python train.py --n_layer=13 --d_model=64 --n_head=2 --n_kv_head=2 --head_dim=32 --d_mlp=256 --vocab_size=8192 --activation="gelu" --norm="layernorm" --norm_place="pre" --norm_eps=1e-06 --positions="learned" --qk_norm=false --attn_scale=0.177 --bias="none" --tie_embeddings=true --parallel_block=false --init="normal" --init_std_qkv=0.0956 --init_std_o=0.0187 --init_std_up=0.0956 --init_std_down=0.00937 --optimizer="muon_variant" --lr=0.00355 --lr_mult_down=3.0 --beta1=0.95 --lr_head=0.01 --grad_clip=2.0 --warmup_steps=200 --schedule="wsd" --decay_fraction=0.372 --decay_shape="linear" --final_lr_fraction=0.0 --batch_tokens=[8192, 16384, 24576] --seq_len=1024 --doc_mask=true --train_tokens=146700000 --steps=9289 --dataset="wikipedia_en"
Each number is 200 + 20 x the weight over its row's rms, rounded and kept within 0 to 999. Layers, rows and columns count from 0. The size before them is the row's rms in percent of the matrix's.

# o: layer 2 attention output (transposed), 64x64, rms 0.176, rows 20-40, columns 0-63
# v: layer 2 attention value, 64x64, rms 0.219, rows 21-40, columns 0-63
# q: layer 2 attention query, 64x64, rms 0.118, rows 32-63, columns 0-63
# k: layer 2 attention key, 64x64, rms 0.0925, rows 32-63, columns 0-63
o20,086,184,173,227,197,186,172,216,199,216,208,228,236,172,170,193,195,201,191,187,211,183,223,207,216,201,192,191,211,213,181,187,193,220,187,192,202,228,201,174,153,216,207,162,225,206,202,190,207,241,193,203,215,218,180,175,192,211,262,183,194,172,205,199,224
v21,087,207,165,211,202,190,204,231,172,205,147,219,160,190,226,202,195,224,189,211,196,201,207,201,171,186,207,183,217,214,205,194,198,218,160,184,197,185,206,228,212,193,201,154,187,216,208,203,184,194,230,233,189,227,192,206,197,233,171,240,186,224,211,194,202
o21,089,173,221,207,205,197,201,216,238,217,201,206,216,191,187,173,202,188,203,183,230,207,216,200,236,171,221,228,221,190,214,208,223,179,203,168,206,214,191,200,185,191,181,176,196,224,208,182,183,212,181,166,216,183,180,185,202,232,250,157,187,180,194,166,221
v22,084,222,168,211,206,155,199,190,178,220,214,190,210,214,182,207,190,183,210,193,209,219,205,217,205,168,203,179,224,200,193,187,226,235,210,206,195,177,190,223,178,234,229,181,161,260,188,193,193,217,181,193,180,192,230,192,204,193,194,181,217,196,225,162,199
o22,086,174,173,210,202,201,199,226,200,204,175,201,199,232,208,174,223,211,203,168,240,202,153,221,190,186,172,214,206,175,228,230,193,200,202,183,195,215,207,207,172,182,214,209,233,207,180,216,213,176,206,163,207,227,213,195,171,207,226,207,190,210,187,230,159
v23,085,187,178,193,194,191,219,214,196,210,188,187,208,161,174,198,205,216,181,173,204,190,167,169,186,202,163,199,192,189,208,206,195,205,228,215,210,230,200,173,215,200,181,212,222,192,230,224,240,184,252,210,216,197,198,209,200,152,206,193,172,231,231,220,214
o23,081,210,203,217,203,234,186,205,220,156,223,192,209,193,173,193,162,169,236,170,174,187,234,205,193,215,228,206,213,195,176,187,186,187,194,197,227,180,208,206,222,223,211,210,168,204,214,193,210,197,186,200,183,154,188,190,223,212,183,217,245,219,184,217,198
v24,089,218,203,175,203,136,230,226,205,182,208,197,182,218,191,235,216,189,193,190,228,211,177,196,206,199,184,200,217,207,184,151,215,188,221,234,232,196,216,195,220,178,188,191,155,200,216,212,199,225,244,197,190,189,201,204,185,186,200,205,211,172,193,215,197
o24,107,191,173,198,203,222,206,183,232,211,193,195,235,210,204,172,173,187,190,208,199,186,224,238,216,197,210,198,221,211,208,198,170,164,191,163,195,161,185,185,183,239,187,207,213,199,212,231,167,193,176,216,217,231,183,174,195,220,200,223,172,206,221,231,208
v25,073,184,201,175,198,231,184,187,187,242,170,179,224,221,200,170,208,220,192,192,197,208,173,225,172,216,229,199,172,170,206,213,186,173,208,200,219,185,172,197,193,176,199,207,222,228,215,239,194,191,222,191,183,200,223,186,223,235,184,199,210,216,212,219,159
o25,061,205,180,222,181,175,166,207,209,181,208,211,215,172,190,231,209,196,178,205,217,166,215,189,203,209,227,193,190,213,160,222,208,210,173,259,182,224,215,177,191,201,218,203,185,160,189,201,232,219,200,211,215,188,202,173,184,229,196,216,223,165,205,212,197
v26,116,222,211,199,216,194,179,185,218,201,214,190,185,193,195,217,192,161,223,233,217,194,204,211,183,189,252,164,232,185,219,183,218,196,214,173,171,196,189,165,168,227,205,213,196,218,189,185,188,191,245,169,193,183,228,222,219,210,180,187,212,190,207,174,206
o26,117,196,174,207,181,211,198,184,130,183,193,240,212,219,189,189,215,222,200,191,207,201,180,195,212,194,168,191,171,208,216,231,193,205,171,188,182,216,222,196,181,174,213,203,206,217,215,207,205,233,174,224,197,210,190,201,197,221,251,193,200,202,165,227,213
v27,099,194,197,207,219,196,190,180,239,193,238,202,191,199,216,179,177,175,216,199,211,239,218,195,219,202,212,223,213,210,164,175,231,210,205,190,194,205,160,176,203,205,168,220,199,172,164,200,214,234,164,182,182,189,198,226,207,194,214,188,240,194,201,203,167
o27,109,234,192,178,205,209,218,156,185,195,167,211,201,211,230,225,209,209,182,208,198,177,158,178,177,191,187,170,202,188,230,198,182,225,185,220,179,193,191,194,232,214,203,208,221,224,204,192,172,171,241,194,169,239,200,189,190,205,202,225,224,202,218,215,203
v28,094,179,205,180,194,193,165,204,219,215,204,176,229,205,201,231,159,193,212,224,216,189,198,211,202,217,254,154,198,213,207,192,190,204,214,209,185,202,193,167,208,195,190,199,182,205,209,198,226,187,230,157,194,179,218,215,244,212,167,179,190,220,212,178,206
o28,095,221,183,204,196,191,196,177,195,191,194,210,192,222,195,193,222,207,217,213,171,171,164,199,206,183,194,188,199,180,185,258,219,175,180,187,182,180,222,208,192,196,221,233,190,191,217,214,216,244,154,235,221,213,182,179,206,209,197,197,204,183,179,244,210
v29,093,185,212,198,204,193,199,209,193,182,235,208,195,206,184,233,228,185,191,216,146,207,154,203,200,195,179,174,204,205,201,208,163,200,214,206,169,216,171,208,209,216,227,220,227,189,222,191,194,193,215,178,221,228,231,206,197,169,206,196,150,185,218,206,222
o29,092,215,177,195,170,207,186,205,165,200,207,183,157,180,193,188,181,207,224,186,204,205,242,212,239,204,233,228,188,207,210,193,193,190,206,196,221,198,211,219,214,180,200,212,166,204,221,196,190,181,194,219,209,176,198,239,203,197,166,215,186,249,155,208,186
v30,097,199,177,187,209,213,204,198,195,210,214,171,199,212,257,208,216,212,213,167,188,226,204,183,210,223,196,243,194,188,192,208,149,199,186,198,203,176,211,187,211,168,219,204,233,169,186,203,185,193,160,211,197,210,193,210,194,214,219,201,201,185,150,238,201
o30,106,228,222,160,173,192,186,205,199,240,205,208,183,166,182,222,209,205,203,229,181,185,190,193,194,186,187,189,216,210,183,152,224,221,233,246,209,206,187,185,223,190,211,205,179,188,199,184,192,195,206,219,226,203,220,185,203,154,187,186,206,200,229,187,230
v31,094,226,140,177,187,189,181,237,194,173,232,194,202,166,195,196,226,204,223,202,216,191,220,196,183,199,150,220,203,223,219,198,181,222,195,171,217,185,221,198,228,189,188,177,186,207,181,176,220,214,186,185,191,213,193,225,229,202,205,201,182,216,219,222,209
o31,104,200,233,184,193,188,223,185,227,193,195,179,212,191,195,187,202,192,240,209,193,216,177,183,242,213,175,185,210,179,212,194,198,198,220,160,180,193,191,227,212,184,199,213,208,216,233,216,180,181,198,215,190,179,222,140,208,192,200,183,218,174,210,209,250
q32,062,192,208,171,209,229,191,212,212,207,189,223,234,200,192,195,217,196,194,172,218,181,209,220,188,193,201,241,194,191,207,215,243,182,198,217,219,172,172,165,205,186,207,211,158,201,212,197,173,243,200,168,225,199,201,184,172,211,199,198,204,228,165,190,239
k32,073,203,204,158,209,218,214,182,189,189,212,228,224,209,161,196,181,210,188,220,181,184,215,200,198,209,186,195,185,176,202,183,193,194,156,180,216,189,208,206,251,224,195,203,218,220,212,227,169,180,186,246,209,197,191,246,191,200,199,184,211,194,222,228,229
q33,062,187,200,191,194,187,206,198,153,212,209,201,188,191,205,206,227,220,163,218,223,204,219,175,194,194,211,175,205,228,170,191,197,210,201,194,192,206,234,215,186,205,181,187,260,201,185,191,226,163,215,233,188,188,224,222,197,220,210,168,205,196,216,212,151
k33,075,191,178,209,196,203,168,215,204,203,190,200,227,181,192,219,239,198,202,189,210,198,221,173,222,197,183,214,184,215,194,220,195,197,223,218,238,184,197,188,162,172,180,198,181,198,231,216,228,189,200,181,219,148,219,166,196,216,200,219,234,220,172,219,167
q34,064,179,201,210,186,206,223,184,208,216,213,230,205,184,227,202,228,166,167,166,230,216,218,213,202,187,186,222,191,228,201,201,216,222,227,209,217,193,220,185,185,187,155,195,207,231,182,184,198,160,223,186,177,169,221,197,198,245,221,198,197,187,213,200,181
k34,084,207,205,167,197,204,163,199,177,192,202,174,228,199,193,206,233,224,179,214,177,244,212,192,177,200,185,225,203,236,208,201,209,191,195,194,213,188,192,196,204,195,178,195,209,209,225,211,169,185,220,196,216,188,200,199,155,229,152,209,209,218,173,182,248
q35,061,208,193,195,193,193,200,206,247,193,197,206,183,216,216,184,155,193,190,184,204,239,228,193,192,212,219,182,190,222,182,177,175,164,211,205,207,186,211,186,248,219,203,202,205,214,188,176,215,175,204,225,191,222,174,210,178,228,176,216,195,180,245,184,231
k35,078,169,197,222,215,203,211,213,242,184,174,189,193,243,225,198,187,188,213,198,207,179,171,219,172,223,192,217,203,179,176,175,212,182,202,209,173,202,198,198,183,205,229,234,223,203,166,191,230,185,203,188,178,226,195,201,172,176,214,240,181,166,215,188,204
q36,052,222,177,221,200,199,204,174,212,155,181,162,222,181,230,201,195,182,198,229,220,211,163,194,240,220,189,179,180,236,196,217,186,222,195,248,193,186,213,213,206,210,217,184,200,174,223,207,207,196,212,239,176,203,194,202,210,193,181,202,225,182,201,178,218
k36,073,197,177,177,197,207,219,192,204,158,200,201,211,207,186,201,159,210,218,159,206,202,190,209,211,230,226,182,205,215,228,206,243,178,197,180,197,228,193,195,201,213,212,229,213,208,157,186,208,222,205,173,169,195,194,193,174,190,162,219,210,200,190,191,252
q37,067,199,221,208,222,214,216,240,189,244,209,227,199,190,201,193,221,208,173,209,189,187,217,227,178,171,195,234,211,177,192,158,233,190,215,199,206,194,175,182,185,234,163,202,206,201,173,150,194,184,204,188,215,195,216,196,199,183,212,182,183,229,195,212,179
k37,079,202,196,197,210,219,191,207,187,188,232,172,222,184,215,194,215,179,200,219,218,183,211,193,223,163,159,201,209,213,179,237,179,207,214,222,216,176,219,184,197,195,165,197,173,225,244,207,181,211,188,184,204,199,232,178,226,215,162,198,224,181,170,225,195
q38,056,201,221,228,228,181,217,192,194,211,247,172,172,183,199,199,178,217,206,207,213,161,176,184,204,219,190,183,206,204,191,173,196,214,211,170,185,224,215,229,208,191,233,197,239,190,216,186,216,196,212,231,189,177,228,222,218,172,202,181,214,177,196,189,160
k38,056,201,189,224,209,223,220,229,214,225,225,188,191,149,244,213,196,153,216,199,214,183,208,191,183,178,217,219,156,233,200,199,215,221,207,204,198,206,209,182,194,196,204,180,231,220,204,161,187,190,191,214,179,185,222,161,219,201,197,182,187,210,194,193,183
q39,079,204,186,175,157,173,182,185,215,168,175,178,217,188,185,171,217,182,229,218,191,224,199,187,244,216,193,190,210,204,229,206,211,201,171,202,210,218,200,205,220,187,208,203,198,178,205,238,213,221,204,187,211,211,172,187,189,217,179,206,206,187,224,174,259
k39,092,184,231,221,196,158,200,180,206,201,184,225,188,235,184,178,193,212,226,204,173,192,222,176,213,228,198,196,225,159,206,170,192,155,184,198,183,217,186,208,220,215,225,216,200,206,186,176,200,201,206,203,191,227,149,214,205,183,211,205,194,220,226,192,230
q40,057,161,210,193,229,206,188,212,210,210,187,250,166,189,184,199,190,181,205,171,211,195,226,217,221,198,180,227,206,204,231,198,219,198,195,192,186,200,185,162,177,218,184,175,174,215,211,209,172,215,160,176,187,232,166,224,227,224,201,193,194,179,195,208,204
k40,065,222,216,203,179,199,230,182,218,207,224,219,207,220,207,199,179,212,244,167,168,217,203,220,179,202,198,202,180,197,176,224,193,226,211,198,224,204,246,179,213,201,208,192,215,204,161,169,188,187,200,204,169,184,157,217,209,202,182,197,191,214,225,189,243
q41,090,191,216,203,195,203,221,180,191,175,222,168,194,151,224,202,228,187,192,205,243,191,175,209,228,200,181,219,201,226,200,217,206,244,217,215,192,206,223,225,166,163,203,184,215,165,201,211,186,190,229,204,209,169,221,197,198,201,168,183,214,180,194,180,193
k41,104,230,178,159,204,204,166,182,167,163,216,211,201,194,185,199,190,206,209,170,175,238,198,202,202,218,218,210,194,219,244,211,226,202,202,190,228,199,187,194,209,209,186,204,216,199,200,198,166,182,230,192,208,190,195,195,166,225,170,200,220,200,176,204,254
q42,054,205,207,200,181,221,195,234,217,181,152,174,216,201,191,186,244,206,174,224,180,202,206,171,204,193,204,182,193,188,174,192,197,191,176,223,219,184,182,201,224,182,225,201,154,175,228,174,219,239,195,224,214,195,204,210,197,214,233,201,205,231,218,189,186
k42,053,190,192,198,228,201,223,173,188,183,178,206,208,215,228,200,210,207,197,187,197,146,210,184,186,214,167,199,223,203,205,170,184,213,200,221,181,183,197,207,220,216,204,251,207,222,184,229,205,182,196,197,148,200,225,171,226,205,171,226,203,182,217,225,183
q43,072,223,202,195,202,220,197,193,182,212,220,238,199,209,215,207,163,195,227,154,188,214,192,205,143,204,202,221,184,222,206,210,211,210,222,209,247,211,182,186,191,209,179,191,200,248,196,166,188,185,191,199,190,207,206,211,181,197,174,197,189,204,171,187,244
k43,079,195,215,189,194,200,199,184,236,178,219,183,227,198,190,198,175,230,185,215,233,226,197,213,198,202,219,196,179,184,237,192,207,189,174,189,190,209,183,198,211,185,203,186,216,179,180,238,192,228,179,217,223,175,184,214,177,225,190,210,179,193,241,151,237
q44,042,217,216,211,162,217,222,203,177,206,192,179,211,199,188,192,223,199,227,184,188,186,172,182,213,195,235,174,199,182,185,200,177,222,216,191,201,186,218,248,222,194,223,198,168,211,216,178,224,213,230,198,172,160,229,188,192,197,252,210,206,204,188,200,178
k44,060,191,226,197,202,192,208,206,172,192,181,180,167,165,178,213,215,206,198,188,217,200,208,188,188,224,213,210,213,212,193,211,213,207,239,184,196,189,207,255,189,220,206,176,178,160,203,227,204,202,221,205,223,177,211,187,207,226,206,179,214,221,173,210,135
q45,080,187,200,182,181,162,203,215,225,213,202,166,192,219,171,180,193,219,175,214,192,201,227,167,180,198,230,175,219,175,195,154,194,190,178,179,172,221,198,202,232,234,217,218,206,198,183,202,201,185,208,195,201,231,211,228,202,212,231,216,192,179,238,217,196
k45,125,175,196,251,204,188,215,220,202,236,186,196,215,185,190,225,216,191,201,203,195,155,194,179,189,187,205,197,213,173,166,170,184,188,223,194,183,200,215,204,179,209,205,204,227,203,190,167,229,187,189,215,187,202,208,183,221,195,238,194,197,218,201,222,135
q46,093,192,183,204,191,232,200,193,233,199,180,233,201,219,207,208,182,167,206,175,184,189,222,216,201,184,223,224,196,184,203,218,205,181,216,209,197,168,197,162,198,222,179,231,138,216,206,213,182,203,173,168,216,224,176,184,238,203,196,216,189,213,189,218,209
k46,071,212,214,178,171,216,217,197,208,199,216,204,184,214,186,229,180,186,196,197,160,224,199,245,180,193,204,207,212,217,202,219,195,234,226,155,215,196,212,183,211,242,170,193,194,222,171,181,207,192,203,215,204,211,204,243,179,196,199,163,175,190,204,163,192
q47,049,192,163,218,203,204,208,198,176,216,204,221,145,180,189,226,186,200,200,196,214,181,200,194,221,189,243,188,200,177,198,194,199,212,204,186,172,208,198,218,212,205,182,220,189,245,216,192,190,205,174,183,192,232,169,243,246,188,231,200,173,186,210,209,186
k47,068,210,207,240,161,216,228,192,196,178,194,197,205,214,229,252,206,197,210,194,197,210,176,203,205,198,219,200,180,229,187,227,186,208,225,219,203,198,217,179,172,188,153,176,182,204,176,191,209,210,178,192,182,168,185,205,215,218,214,180,190,219,200,163,163
q48,085,201,191,168,230,182,161,212,217,210,181,221,224,225,192,189,195,217,171,198,212,212,202,212,197,199,187,207,206,174,225,195,224,169,171,215,195,203,161,172,224,206,206,195,198,198,180,198,168,220,215,172,215,250,168,199,161,204,204,209,213,194,193,198,242
k48,104,187,213,202,199,210,217,218,210,196,212,194,217,231,174,176,184,225,192,217,190,164,200,196,195,203,203,171,200,160,170,182,165,168,160,206,170,210,207,220,234,212,221,217,187,197,190,201,209,208,178,228,210,226,203,212,213,179,237,202,194,177,243,230,210
q49,063,171,196,176,253,180,157,214,190,207,178,237,235,221,187,193,206,208,183,209,220,189,183,202,219,192,161,209,195,185,194,207,194,150,189,222,165,200,195,169,192,215,225,202,204,189,208,211,184,217,186,199,205,228,178,210,183,198,193,190,241,196,186,219,195
k49,065,198,208,199,217,221,241,206,206,236,204,218,210,198,156,204,186,203,214,215,169,173,174,216,214,205,192,174,180,175,160,202,171,197,170,186,191,218,217,211,208,199,199,217,221,225,199,159,203,198,183,214,175,214,213,194,206,152,222,222,203,222,208,233,186
q50,067,191,219,199,264,182,196,196,179,180,217,223,222,203,210,201,220,212,199,220,205,193,166,211,200,221,136,214,191,193,192,195,212,200,212,189,183,217,201,194,148,183,210,192,230,197,225,197,193,218,204,220,213,203,179,174,199,186,176,171,224,184,170,197,212
k50,059,225,198,195,223,207,225,199,198,173,201,175,207,220,195,161,185,214,219,203,199,225,198,239,214,194,206,194,129,198,210,199,182,212,187,216,186,198,239,210,209,178,179,229,183,196,239,184,172,219,171,192,209,199,214,188,216,194,197,226,215,203,215,167,221
q51,082,164,228,210,231,195,183,207,201,192,197,210,183,186,200,220,211,212,194,222,213,167,215,206,238,219,160,225,222,189,174,185,184,172,203,220,158,197,213,208,168,180,201,183,199,166,208,201,212,203,188,211,212,189,203,200,229,192,192,193,227,211,194,231,143
k51,086,227,176,185,197,216,206,187,196,200,218,227,192,179,210,201,215,186,200,183,199,213,192,221,190,188,177,209,194,240,163,236,197,239,205,236,226,182,254,193,183,178,182,221,198,177,232,182,210,196,218,190,174,177,220,189,239,184,189,192,210,191,177,204,184
q52,071,186,194,236,181,185,216,157,203,188,235,178,161,163,221,198,191,198,207,210,233,179,232,196,215,222,208,210,208,190,190,181,197,226,197,188,182,220,235,225,211,168,192,215,226,193,173,196,225,168,217,206,191,195,207,175,220,186,177,182,197,179,229,195,195
k52,071,205,200,223,193,216,177,180,201,195,206,208,178,219,231,222,206,182,181,209,196,197,204,212,162,214,192,249,195,219,222,175,214,219,196,216,218,202,211,160,175,176,180,187,194,217,243,183,192,149,235,194,199,189,209,192,197,191,210,193,173,235,191,189,167
q53,053,186,222,187,205,173,191,221,177,251,212,192,184,199,178,201,204,226,194,185,223,218,207,237,210,185,202,206,198,194,197,191,210,182,181,150,179,213,199,222,201,190,184,180,253,207,193,184,214,179,189,196,200,194,208,232,190,212,249,175,178,196,221,197,163
k53,067,206,237,219,185,193,209,205,190,224,193,181,229,179,200,212,235,201,191,234,190,196,213,199,194,197,173,210,212,195,159,187,209,199,188,213,204,191,219,188,159,191,187,152,202,163,246,204,202,209,185,212,223,211,199,201,236,187,214,199,213,201,168,237,168
q54,064,185,213,183,220,177,206,198,200,217,240,211,210,207,211,198,204,191,170,201,235,220,176,215,211,197,176,211,195,223,212,220,209,215,218,198,195,207,193,202,181,194,194,177,217,210,186,216,147,183,200,187,198,198,227,209,184,183,172,175,183,143,216,153,240
k54,075,193,193,181,245,221,184,196,178,198,198,210,197,216,185,183,162,208,228,193,197,231,183,217,183,205,211,174,207,191,187,200,205,161,193,171,189,217,180,213,219,222,210,171,227,232,200,177,206,211,196,200,230,204,163,205,152,206,165,203,205,211,196,200,243
q55,054,198,217,190,227,177,199,198,189,213,222,158,195,182,194,206,213,230,153,230,242,187,205,198,200,229,202,188,204,182,219,169,239,232,177,183,188,210,188,213,212,169,223,192,216,166,204,218,170,205,211,194,215,193,218,208,185,181,199,192,181,188,220,160,200
k55,049,178,180,206,197,211,212,213,197,209,191,207,203,206,230,200,205,188,177,226,198,163,203,183,178,216,196,220,178,199,197,179,202,219,164,245,193,205,233,187,249,206,224,178,182,237,214,206,191,176,206,219,228,211,169,222,217,186,194,175,187,201,208,251,199
q56,065,226,168,229,169,244,216,220,198,215,176,202,204,193,224,212,200,165,209,172,187,196,195,212,203,167,224,213,185,214,194,224,189,229,215,246,207,183,195,163,206,206,167,215,172,202,205,164,194,186,204,183,185,196,201,198,199,209,209,220,196,242,195,217,174
k56,079,237,186,158,164,222,187,206,172,170,210,171,229,217,189,200,213,211,189,200,205,218,160,198,225,201,203,203,210,214,222,234,223,239,197,184,203,203,177,188,208,208,187,218,183,180,189,223,189,208,214,196,199,197,235,187,181,226,181,194,183,229,172,187,234
q57,077,204,203,185,215,197,206,201,186,167,191,184,224,196,204,203,246,229,166,264,225,196,196,183,196,216,192,207,196,184,192,204,226,216,178,230,202,206,172,218,194,183,215,202,202,164,182,224,168,226,209,199,223,190,216,195,175,174,178,197,201,188,197,176,239
k57,076,177,159,181,229,169,202,195,199,191,203,206,184,220,186,184,167,201,195,210,231,173,200,183,215,204,203,156,237,172,199,202,185,176,177,216,189,207,198,217,243,189,196,208,212,241,202,235,205,196,190,171,214,187,192,190,197,195,187,199,234,170,217,225,224
q58,092,190,183,169,190,167,190,159,200,156,171,211,240,216,191,190,216,181,206,195,190,227,202,193,226,223,170,185,226,234,230,207,225,194,197,197,211,204,198,190,179,208,196,199,226,190,205,240,201,197,234,188,182,192,185,193,188,219,177,196,232,189,183,205,237
k58,124,180,209,185,210,173,167,213,200,209,182,223,217,221,164,158,203,224,202,200,202,219,233,163,224,198,189,170,209,177,205,176,203,150,182,190,210,217,192,216,212,217,228,215,208,180,200,185,215,200,199,207,228,208,168,214,179,204,196,197,218,221,213,178,242
q59,074,199,187,210,170,189,200,171,187,168,203,162,167,185,213,211,189,202,199,201,220,216,219,187,201,218,201,184,204,222,214,188,195,215,187,189,202,218,233,213,208,214,199,207,249,174,179,209,219,150,223,228,208,219,201,247,201,200,174,204,212,190,227,189,156
k59,068,220,200,207,175,175,153,207,236,192,205,179,196,195,218,235,204,216,184,175,189,199,187,161,205,223,196,215,221,215,219,185,209,203,201,189,217,234,199,179,172,190,198,215,245,185,199,172,222,176,252,204,191,174,190,187,218,199,206,202,202,196,208,161,187
q60,073,195,198,195,190,166,229,168,229,173,206,153,228,187,224,196,209,188,182,236,210,198,176,208,222,210,184,196,208,232,202,220,189,225,186,219,199,209,224,204,173,180,194,184,238,177,192,233,188,200,224,200,210,175,205,158,197,215,177,204,223,181,204,189,223
k60,081,205,184,155,196,187,174,212,193,196,184,193,220,232,186,156,197,206,199,203,181,237,192,202,184,206,215,208,212,208,225,201,208,161,185,207,182,201,169,211,225,210,215,211,179,206,219,169,192,186,222,181,217,219,207,194,152,184,182,210,220,235,181,196,246
q61,060,197,179,185,190,175,175,168,222,209,202,192,203,209,183,206,171,209,210,169,193,216,206,183,180,212,210,177,229,210,235,205,208,164,174,182,234,224,193,213,204,196,185,225,228,230,177,220,225,194,222,181,198,194,167,171,189,241,214,228,221,193,187,224,212
k61,082,194,239,220,188,179,191,206,231,224,222,172,202,184,191,188,199,212,186,211,211,211,219,152,181,196,220,195,223,209,207,161,166,166,174,235,185,224,189,230,201,174,212,201,185,183,188,210,225,208,204,226,224,200,192,205,204,200,224,192,204,198,238,163,191
q62,069,223,221,206,163,200,212,206,202,191,212,177,207,211,216,196,203,205,218,190,186,196,177,241,173,194,211,228,198,173,194,226,195,238,201,187,194,202,208,198,223,196,212,193,213,170,161,193,183,198,193,187,245,237,229,192,164,184,206,217,147,191,217,175,209
k62,067,203,200,187,189,206,157,209,206,219,198,221,190,203,177,207,171,218,172,200,196,214,169,221,175,199,230,189,248,161,214,228,189,201,211,164,182,198,175,202,223,231,191,191,176,185,238,191,177,221,206,203,217,211,188,205,213,209,246,206,196,171,188,209,187
q63,072,193,231,187,222,214,214,226,212,214,213,195,206,196,168,188,199,223,190,212,187,188,203,205,170,188,233,208,209,154,199,177,215,185,182,184,190,204,170,213,233,242,231,195,192,190,175,171,194,227,176,190,219,226,194,194,192,173,187,194,184,203,223,179,251
k63,084,191,211,234,220,231,234,177,216,191,192,220,205,205,211,216,177,167,228,219,205,153,186,210,197,193,189,195,200,164,190,192,183,210,205,220,180,215,221,200,195,198,213,165,196,222,200,183,191,190,171,214,190,216,173,186,242,198,220,195,206,184,240,242,175
v32,103,171,195,245,198,181,178,228,213,176,192,216,188,147,215,211,205,211,238,182,204,202,184,201,160,229,231,220,188,195,214,183,232,200,178,156,214,229,183,213,191,185,197,174,208,207,210,183,217,186,201,212,195,218,198,197,192,171,202,211,207,220,190,186,229
o32,106,175,213,173,226,221,210,210,214,208,178,232,228,217,194,198,213,191,167,222,214,200,227,212,214,187,173,213,205,167,207,239,224,172,187,226,176,171,156,196,231,208,187,203,186,215,219,200,173,224,180,170,200,204,177,204,196,212,181,202,197,197,159,212,204
v33,095,194,203,232,189,176,220,179,212,201,209,173,213,196,181,144,237,233,201,197,190,208,193,207,203,211,197,205,178,183,220,220,220,203,226,192,192,206,216,177,212,189,172,219,203,187,202,195,204,213,236,200,210,226,149,213,187,162,191,168,169,239,205,201,205
o33,092,206,220,208,210,239,207,205,191,167,216,209,228,205,200,238,173,224,206,180,193,214,212,171,162,221,229,199,176,184,195,193,161,189,179,208,192,198,169,219,207,215,213,203,173,209,185,208,193,207,195,196,165,168,245,193,177,196,192,239,228,196,183,217,204
v34,131,136,220,185,210,163,215,193,196,178,190,194,203,213,204,227,217,200,192,188,189,222,181,198,227,185,195,177,210,236,201,191,225,191,206,215,189,205,190,205,203,198,192,181,183,184,239,197,200,203,194,238,227,179,190,161,179,174,205,198,203,238,219,245,211
o34,125,233,182,214,210,252,193,201,191,219,188,205,195,224,213,215,186,192,209,183,184,187,224,224,170,178,222,209,181,169,198,193,162,204,194,188,201,183,211,167,202,238,193,211,170,202,209,184,209,176,186,186,201,234,200,214,217,205,208,234,180,219,199,223,148
v35,103,211,197,224,206,228,224,179,222,231,211,206,228,196,173,187,200,219,185,191,189,179,204,220,200,208,176,198,216,236,209,194,195,204,200,204,197,188,207,173,181,168,186,211,224,209,189,185,233,220,221,158,187,208,160,193,209,209,229,136,176,220,196,198,180
o35,115,218,208,232,195,222,217,179,179,150,227,186,200,196,245,206,199,211,205,196,226,202,178,186,181,199,213,197,170,194,189,232,154,237,179,224,204,207,208,241,194,183,224,201,191,192,192,208,172,193,201,219,199,170,218,183,185,172,170,224,205,195,203,192,211
v36,104,190,181,181,208,226,182,210,201,219,205,182,225,190,183,158,187,198,192,219,205,211,237,221,171,196,172,233,225,201,185,177,187,186,218,203,209,171,185,184,192,221,211,214,232,220,151,214,218,171,181,185,183,197,209,236,205,217,212,180,213,231,171,217,189
o36,089,218,221,205,190,179,216,157,184,156,196,195,186,193,209,242,226,219,206,221,197,197,178,168,175,215,184,167,195,166,207,192,228,253,181,203,192,211,219,224,207,172,208,206,202,184,213,189,208,205,240,216,197,183,201,180,224,175,192,195,219,198,207,188,214
v37,095,247,210,197,191,219,171,190,171,217,198,183,191,216,191,215,211,205,221,203,233,205,208,214,194,195,207,233,179,174,228,217,234,208,190,194,237,183,173,198,209,177,222,210,197,216,195,176,187,210,214,151,173,185,192,223,211,215,195,207,182,158,171,184,175
o37,083,194,150,201,185,166,165,181,215,179,204,191,230,184,179,188,224,191,189,212,199,200,226,176,230,212,196,180,202,219,213,223,199,209,196,202,214,205,193,191,181,210,192,200,222,178,193,254,200,235,217,210,216,207,187,178,162,196,183,215,196,191,197,208,258
v38,119,178,219,229,144,178,198,204,206,198,220,190,177,191,209,224,174,190,258,191,205,188,171,209,183,195,217,200,178,182,199,218,239,230,211,198,214,218,199,161,186,209,172,177,208,203,242,201,199,215,185,216,219,194,204,189,216,174,206,194,213,202,221,181,193
o38,121,186,184,187,200,209,221,190,228,206,152,221,239,207,214,192,219,168,178,189,205,196,219,206,215,198,201,205,202,232,184,223,199,145,228,228,210,159,189,181,192,203,167,208,171,198,194,225,212,209,195,171,169,190,209,207,210,230,199,210,212,204,199,228,176
v39,082,175,210,215,183,173,194,211,217,170,172,223,190,206,196,190,171,230,197,211,207,158,181,174,182,229,245,213,211,172,213,179,197,195,201,220,200,234,208,192,196,209,204,191,200,237,228,191,175,201,180,206,223,217,171,201,169,219,184,192,196,236,234,199,202
o39,077,170,221,195,223,191,214,239,219,217,167,212,229,223,165,192,194,203,197,203,202,223,212,208,212,202,182,187,205,191,187,181,192,136,184,191,179,191,160,221,201,198,204,192,184,200,202,216,223,229,161,182,184,193,206,229,216,206,216,191,245,202,203,214,180
v40,087,238,188,164,197,168,202,207,204,189,238,191,190,202,154,243,231,214,180,201,224,185,211,196,202,204,185,202,199,210,207,206,190,215,157,214,196,169,233,181,169,206,185,213,171,216,202,196,213,212,193,211,194,187,190,228,180,242,180,215,196,218,171,207,205
o40,080,191,199,205,207,185,209,199,162,229,227,194,224,193,203,193,203,209,232,188,201,216,205,210,200,199,204,202,194,195,196,197,224,212,246,136,219,199,199,206,200,213,177,197,217,212,179,208,202,188,207,196,200,209,249,151,168,176,174,172,170,176,201,204,234